config.toml
n_layer = 11
d_model = 448
norm = "layernorm"
norm_eps = 1e-06
qk_norm = false
tie_embeddings = false
init = "normal"
init_std_up = 0.0253
lr_mult_o = 1.02
schedule = "wsd"
decay_fraction = 0.938
dataset = "wikipedia_en"
Each number is 500 + 25 x the weight over its row's rms, rounded and kept within 0 to 999. Layers, rows and columns count from 0. Numbers have three digits each. The size before them is the row's rms in percent of the matrix's.

# v: layer 4 attention value, 448x448, rms 0.0905, rows 43-63, columns 384-447
# o: layer 4 attention output (transposed), 448x448, rms 0.0784, rows 43-63, columns 384-447
# q: layer 4 attention query, 448x448, rms 0.0679, rows 64-89, columns 384-447
# k: layer 4 attention key, 448x448, rms 0.0673, rows 64-88, columns 384-447
v43 096:502512554487510485494471459511507479537493512512495523480494503489489469507506504544481533516484535481518476503475491532518551550531474537504502465506515476494478514485514494508565498512481474
o43 111:525507488507493502445508516479505511448485532528503479507540503519479539461495494433512481503495550494504537510529506458490449494461536502502478500493481510497513497484494517483432531491506505
v44 094:490513503490480524504515489504521483541525482438510482502486481503506513553544462484502529510492532517488479485474518495479488492485506417513526497498471495547530507490528453477516522512504452
o44 108:477514540519499483485487522486456520448501526503501554519504481502474461507478532511464430490511467482528539520523493500504480526511497533484554510485516492514523516527485558510473464451503554
v45 102:511490513546515491511488524497450511511496514476535489474505520519476514491521507484530502514515480507514484536490509511446510482512528497497504553485515515531517482543492483500498508492504465
o45 116:474523504475491506474529473477540489490524467485494478491483494502534482513496484557489507500513536522500516489512451472555467501512511512496514479495464507503462529448504505492508520481514524
v46 099:492511531527516507523445527518450526541545492538520503543494508493544525507496493468517536490489488510516508516507530501489497468497489502550518529491519489519501496483517481504470526477510538
o46 108:499467468494480502480535466451518507478484523445506530518503500520495493505459539555493465500519527479498456490493488480517473481517477504466526475534482509509458495534500528516521483482474490
v47 104:468459522505461497535520497507502482493515509521546493497471518476502521524506526474464516491497528485497488465505452487474508453517486520504487538479493500476494475507483497506476472492487503
o47 113:520534493473549523432472524480494502472496503493471505490548481506499470468503480507525484536515493501524506532474533514525490522456541490478476453498545490479505510493549475471503517527440520
v48 102:524478490489507466551506523498500502453536510500519484481489472509503528502504469560501530458519473550508501519523506508487481462500511502492494523504481488460482439511496490500533498522579496
o48 118:490494486495530525503515485492470461501507499491467526553517542509489473492505509454478496503492548470489503521480489498494518500459488510516512493548517525521525569510524511515496563462437551
v49 105:494471529502517526544502548490471505486488558502496521507565545531477468463526501501463501474504472485485454505518471472511490488508477509491472492519486492483488510490502554491489487454518525
o49 117:505506524497450483494514482506509491508464456491483504449444442478504526491469497498529480511499508491521522518496527526482467482495522505506455464484511518534493480515495458464532516508488484
v50 091:501511500475518505549528504495505488505480496500503504474518477469516440463502480496471503503524465513495523500515483490523516512517539525468478482528455500511520550520462545505500516472519493
o50 108:479511477494470465491452520491522537478494472511502509476502519519461560516507509492474508493491508494500459481462522472465477472485504494506485515447516488485499490481533448493492494528525525
v51 098:493508467547489475502461500523550512479509472475466456519519494500452471510492543507496489494508493494509530510484527481457426516498537490500512482478538486479488509501500499475535477532509527
o51 109:514454545457500502517549543492490470512482528532519574523469509537523522505518483503535516541500509507511451494481499536506567483525507507532501467545483519515534520517484488525468503497509473
v52 087:467516493477497528524454466485498528541480493582518512466518489502460527469506474501518492489484513487531481475465472476510499504569498561531526525470523499518497488509512485499468504476485557
o52 097:499506479525535506473506532526460517481514505464471497496492467487506455515495494494453507517516527523511517482521524507504492525408496472518496461494502533499508503488492501511506518519507453
v53 095:553483518494487495510509519514534445497519511501480506488496512524511542503498462519521507486491465532513517502533480507504434490477528462501499467514518484470468522465515543536519503507551477
o53 105:466507507508515501533469518542485545506496494500523529500496484489538480524545556482490498525446529488487458494479488485488568524475482499503483482473468504510561521530491451472466534492465528
v54 095:462478501514496494520496529465462529498510540498493545555510493492525533463464456491454513471530497483463529519533484519494502515478503501526555526506482517490531480472499496501502508449488530
o54 108:561511527482516501505501489477523486501497476506515466492529501520505454489515540476525491495487515553479502495503479503494528516526501485480487480526534488479501506498501530483495475524524505
v55 100:510520527465487536490465489488495507516480471499535479487545490440465504485481481428463472489530483477502514508471496513512500519507508490461490480551504503508527469506471485504523472497517497
o55 109:494468469507495500498528489531505460490517506478477533539462522561489498507511525530519500537461493498534528495528523490482523483518486552510513519459508495528471522455492500512509482509465539
v56 104:529509490532505465508491439454508484489497528513479469505505532496504497471453513524480480513535493501495503538493545463504505498465518515489507444507494507509547526493525506530496506503494461
o56 112:484492528469461518486483556531500537529491475483529514508490499493496501514524504448508470507463495461506509499537494520503518494532488516525498519493492513497459510501482499454466497525488559
v57 099:490496499485501479467482500510516482479492510497533527506514453488475529488507512484475515522503509527480536483514494496505482481510495519514496548502510505487499485500462507493498479459495489
o57 107:488470489491462505488479529496496482523527465470475490507504559524501472526496481514504488496473497488531519510514458528504569524509492526486518462507487480503513506517501454531543489505482549
v58 097:468511508495499481522505471499499494505500448478501492514510521496490501453528532503487477483519530498513486498537486552498491505500508506507506510488495511497532502495460536447491499503495517
o58 106:536466495523487499481511507480528500495535547492542514492469483515510496548500471490542531499519437460490490534459553469483481498506494486493512492511517469508479504503532485579494513500528463
v59 091:546486500514498520512520507473474512469496464487505533519524509473531487520478487445510482475471525480496489526505511527463477536479485491529512518465547472494554520497483500483477504493534473
o59 108:473489503470499512532500493505526479542513526483497481498496488552455514492515535503500519504482521522515469476519486500523495517489480504516505493500473477526483499558486527535545508536529488
v60 103:506496518526502518489524510506509471508528503492495480461506481478488518480533517551496501496522458463491497480536505515535488519515526476495493510472472471543488539473477506524484494488503467
o60 113:519489452465476473503497517506517507469490527489524501496500502502552474511493478454552494512460479524494495501441489492478512472477499501517484479528547524484507476512543468454474514496506473
v61 098:544463494536539510506522495526504452496502499488506484498481521478517479542518498468497505516553496493510510513488500504455523475500514481510513483509451530492491519539557487502484559514511452
o61 111:467515536467459530496484465502515528495468518542484518509514459515501525480496483532496520472437501485554497492499483505546478495528519537513502527486528474556502502479468506514537475480459551
v62 099:484548509494508493473481501513477524525501506498493514505494488445507512509449513543515475501516545464499507458510527537494540494510472539450526512496498513481501538492470520505487508486477497
o62 109:489495487503483495466502516455502481501495481489501513488480528515477492520536452467478516493490509536523489509479470462547451494479526458587485482492496486512497487514522468501489517509533509
v63 102:486526474469501481533522492485504513485519491467497480526420500488514496510511489532544517511470524525492532469515521514485471500501478531510496529509528481510520488520487496478484517514492480
o63 114:507454517539520501443479496518491497516511533510498512482534527539512504478546516491479501500527486468514466552505467483516504484519477476509537503517488491457484490542511512500514529452503544
q64 100:457548479518489475507483542505488489515492476439530516520504452448498507499456512484482468541487529543510510495541506564474480515489478484509506517480456509497493553526477493534475479514516479
k64 109:479510518516511546523491495504501472505518515556526448505513520526473500485512498482492514472501501495509511482452469469519520499484513525530499545481495468534540494494511524478460502471521539
q65 105:492463500488552456502515516505503468515464508501568506464490472529494492506541459498497486466503518492550448522513518490519470455544490523530490517471507487505496474542461536527480486509487501
k65 098:467507470525471497468533523493500530499557504527501499514520493455520491507466504499515486507508509439488520493479477479495490539474470446496452517456498503525489527497522446514514490445508523
q66 109:494495480549479488493521524503480475505490477480520525538544517540527487473522541505475494500527507498462489466471540482501488524509498529482502551511472516450450498511492492458510472485539505
k66 109:462534489469513494517499481501534494459502507504488501472461511474499522517493439520544513486469507487517531528549525475512494521491496456509480477471506510495482534518471513538508481523465500
q67 104:498497495505490520517488483475476498529501481483487515467480550449502545526543481487485500522476525495491527511507480489479485482496461482486478524529520519457513493497488510513493517507498469
k67 100:524485487489452510505507521487491501495492503474512462542513499517544506532530515527476514478492518495509516523483480467550543525495509516502568532476520462489497462498495500495548481498502533
q68 108:550507503487510498492518505479489479517553452504506468502508504512538500500479502500467498506505472525533471537551492485545560463502470475530492520534494507508508553507466510491476466478485479
k68 107:468469476435524532511506539502469473508505525525488482510516483514485512508524522492480510492469520492499529497538484513493494509492463490559485484481524525525509505490529459475486523512508459
q69 105:514525512503504496502498471474502493494462480479524499470485545497461491504495508501502493431473499488479524495503493473469521472517514523535496511508453499515497508478501499486487497522500534
k69 104:502472489527467500522503489554511533508491518500478536531539515505527484541480493490544518535506527480524512509529521493518542494524495495533491536500534503527485496525500508515549482502535469
q70 099:560531502503447510531488538470488516515504523498509508473535496509493489484446482478543496503499463492494500524525493522531475488494525487493498483543512518525491476513535520477519525482488488
k70 108:497498480503498482521508496543519512516525498488491484440515496508478555474511503533490496533531511501498524489495468471491487508463481527536469500522529509500491474517482473507486470503514496
q71 099:504520444494458480491481518481486535496484519502499539513474495516479510528536512474498495540509463463487495514506495486489468466531512469521493483479497543497511484487533461509490488484550499
k71 106:522478498490537501509492490461487464513497501561493493511529519462488507506520518522474506492494498545509513502496467488466544525525527473508512508517517483502551469495488499471476538488462548
q72 102:527467493476519550525489496502500476542483508496575514537493493493540487507544463530474490490534512478527496508500557498534516485523495536490553493480529491502501454523507501531542494478508506
k72 104:481514509550490516519481483521489517449507510552494496484463529499483515458503480517505502504495462517454499481537494509468451524484503524524502513477506467511479480460513529461512504470475527
q73 098:524553474506512486467497480526463464483525476483501510477473518523476472505532448493466513536505504526502494488463470462532476489499525499497516527545493493459508500500512529493494510498521494
k73 104:503481518514533492533509499517472511466504513518460505512505492503499470504550501485509484504485485518450507499525477514501534512471465457537505503536479536538516493485475497532447479519465493
q74 105:491493524475475501478514529497509506496465503494470514510480521482460521501513505450478512516498473482535516481508495508470497521511466470525544498471536495517476486523533492476472493428529513
k74 106:491510478486544502509485446523501491521424519495479487505484493540505472528507522485511494496528497541475458513533506516504522497539496536480515466496489528536535518515493493508511493538503478
q75 099:504533532501492500521482506458502500499503453512514522539477536522518478514407498490494479512503523555492544474481513544506476503510508491508473471489494496514527511467513525514500513498538511
k75 099:489501495501479478458504518521536479496493516509503470517463547485509470514507540488519531458498490458538484491514513473538491512483506539488544487476520478511499492525519503484509515511481509
q76 113:487505490475495513478467485482455519495456506501485487522484483468517503520485505493472489504523496556560483475505512475481465526523518522524504528534483531473535453499523486499521525545452476
k76 106:522484500491500462530508496539482490532493487536507489539487540490491504459520528462518501504454473483502508492500464530505509498502468479483516488498482464521518432517545510493447486476506513
q77 102:532487518494490469462534534520552495456492517467503509530483487509500501486457486519495523548494505478471488499533430454478507517485547486496489529520535536491477513537486512519506469497499480
k77 101:513493469464464524468512485523460541530482513500527505442513495501548539536490505520497481472465489495514546485493510509490504523453511504515527466507434521477461494496454479510490523491525505
q78 101:532575470502458504494449458488526488529533534525520515496532496516508474535518517496536469533486495493479511512512476454483531533467498477484534489564513503484513533496499495477503515501437546
k78 101:529418479500502502447491520481483501499456455497491471493490507504490513514507514511448483509531539547512471512484475492463468515522477457467505480485514501471493481505518521529479484481530489
q79 103:516504509494492473510506524494495501499513513533524510479474451500463498470511482501462526491510481551481501525488508509508474514535451523436543494513514512511451548479470523492508548544503474
k79 112:444537487516488539481491502524510531476479506504499508539505485464502514489483522514521441498509538498558533494516530524476463535481539512530505518521526453486481501511505506472487467464444462
q80 103:552521447455467506507534545464480489493494485535519496501492447543456510511477462515478479449492503499523481512474483496481490490530518506522496533481505527521495501494494489513488499525528470
k80 106:516470511536475529527507506485491498444493482452498484485464477530508545530511495499520489530441494506503520466530488456507486520475508538513518484501553514494486460504531444497513500515444465
q81 104:500517535469528453498461473469473517526464493485471528493468530485501476522535461525537444514507487461512448451453490537469517494500530538482520524494499452529506480455487488501469538493494520
k81 106:504512468483502490477509499537523488456464525500473491512513488494522491483491519506510533514488454512531552433499531458476501489522498470487506518483475577526480492502534472516488490505503511
q82 103:482526525482524498471506509489495556533534449536490517489474528529525533491492490495482504480508494493514517524484445479509453476491469500525516507427538466512499513511486509479520514529509512
k82 105:457464521501495489499525484498520495459510513500487476491471497467462501519504504528529477498487498511435491469517510537504497474505519521498509493576472530517483511479518483483474489439482472
q83 101:507532519481464498539501484487524478511547515519488479464463461499456502488487484485457518515516541490464550482494524449527525524496491548520492498475511493520532499487431492490452512480498450
k83 100:504497490517514526542481482494521520493472516538505486494526507535534490499452479555510482518466498546553522492518480506516503470540486462480455519498504483534504500531515526494506513491482503
q84 109:495508508515521479519497505534453490487519494534481563499526480523473522457489441534516546489496532520451534535526506458485519498510493541463535483515489473491530495485500521501517525528463488
k84 102:481489495476494522492501469521501474489497518483508480480509477456517471529534537485492469481516525490497474531461551505551485492537471483525486542479515531476486499460456526473494423489493537
q85 111:525527487477494489523473480514512529514476471471520487504540522480472527500522493505530553490476505518473543489505498511490542513471490525458508526481474511471471548542500468468499525488481505
k85 106:480518525504517498480458496513480519509513524482515532519498495494502517501513483472493487501498555501469456468471488451486521491462520449456496516504497498535464471439504475487519474529468513
q86 108:468470473522536523480435478525498517527527509490492509520566520500473512469458528526555473489511496465495520469488488507514482520480513505469476533506469469540509474512485527472470521424541469
k86 105:506461532512515477467498512507512501487465503513510508499518505514478531525500473488455490527495545462453450525498495476507463463545496481480501490511520536490478533471539427496520477496480516
q87 104:499497499501484503469497486518494479525534488516470454517529515482489532484466511471513480579472497514497506521468492490496468480468505472489485523471521525499587542521510479496497540486537497
k87 099:481496559472521550512470461478520507499461504515498552483494476487509490513516483487515507475491495460496542462521463554506498494495507507505484512516473526487440466510486532493501479493464496
q88 107:467447492518519480517495520492487502468470505468514460483484502492490510508504483521450518517465492522530507489531514479526517542522538532498524456529424546529472525509512469512507499471522515
k88 102:519548510463472495472462443479504476483507523511478532504502534525535534495529515464543499472488507508495463472484484493546485511505497515535525507457529466436552485495513538479476506496513502
q89 104:503472482506481476515524515494508486502500489474529470521494493480496500523484500519535534524493474466524483495521517478464535519469490470536526528517461504477486528493514506539463492529476542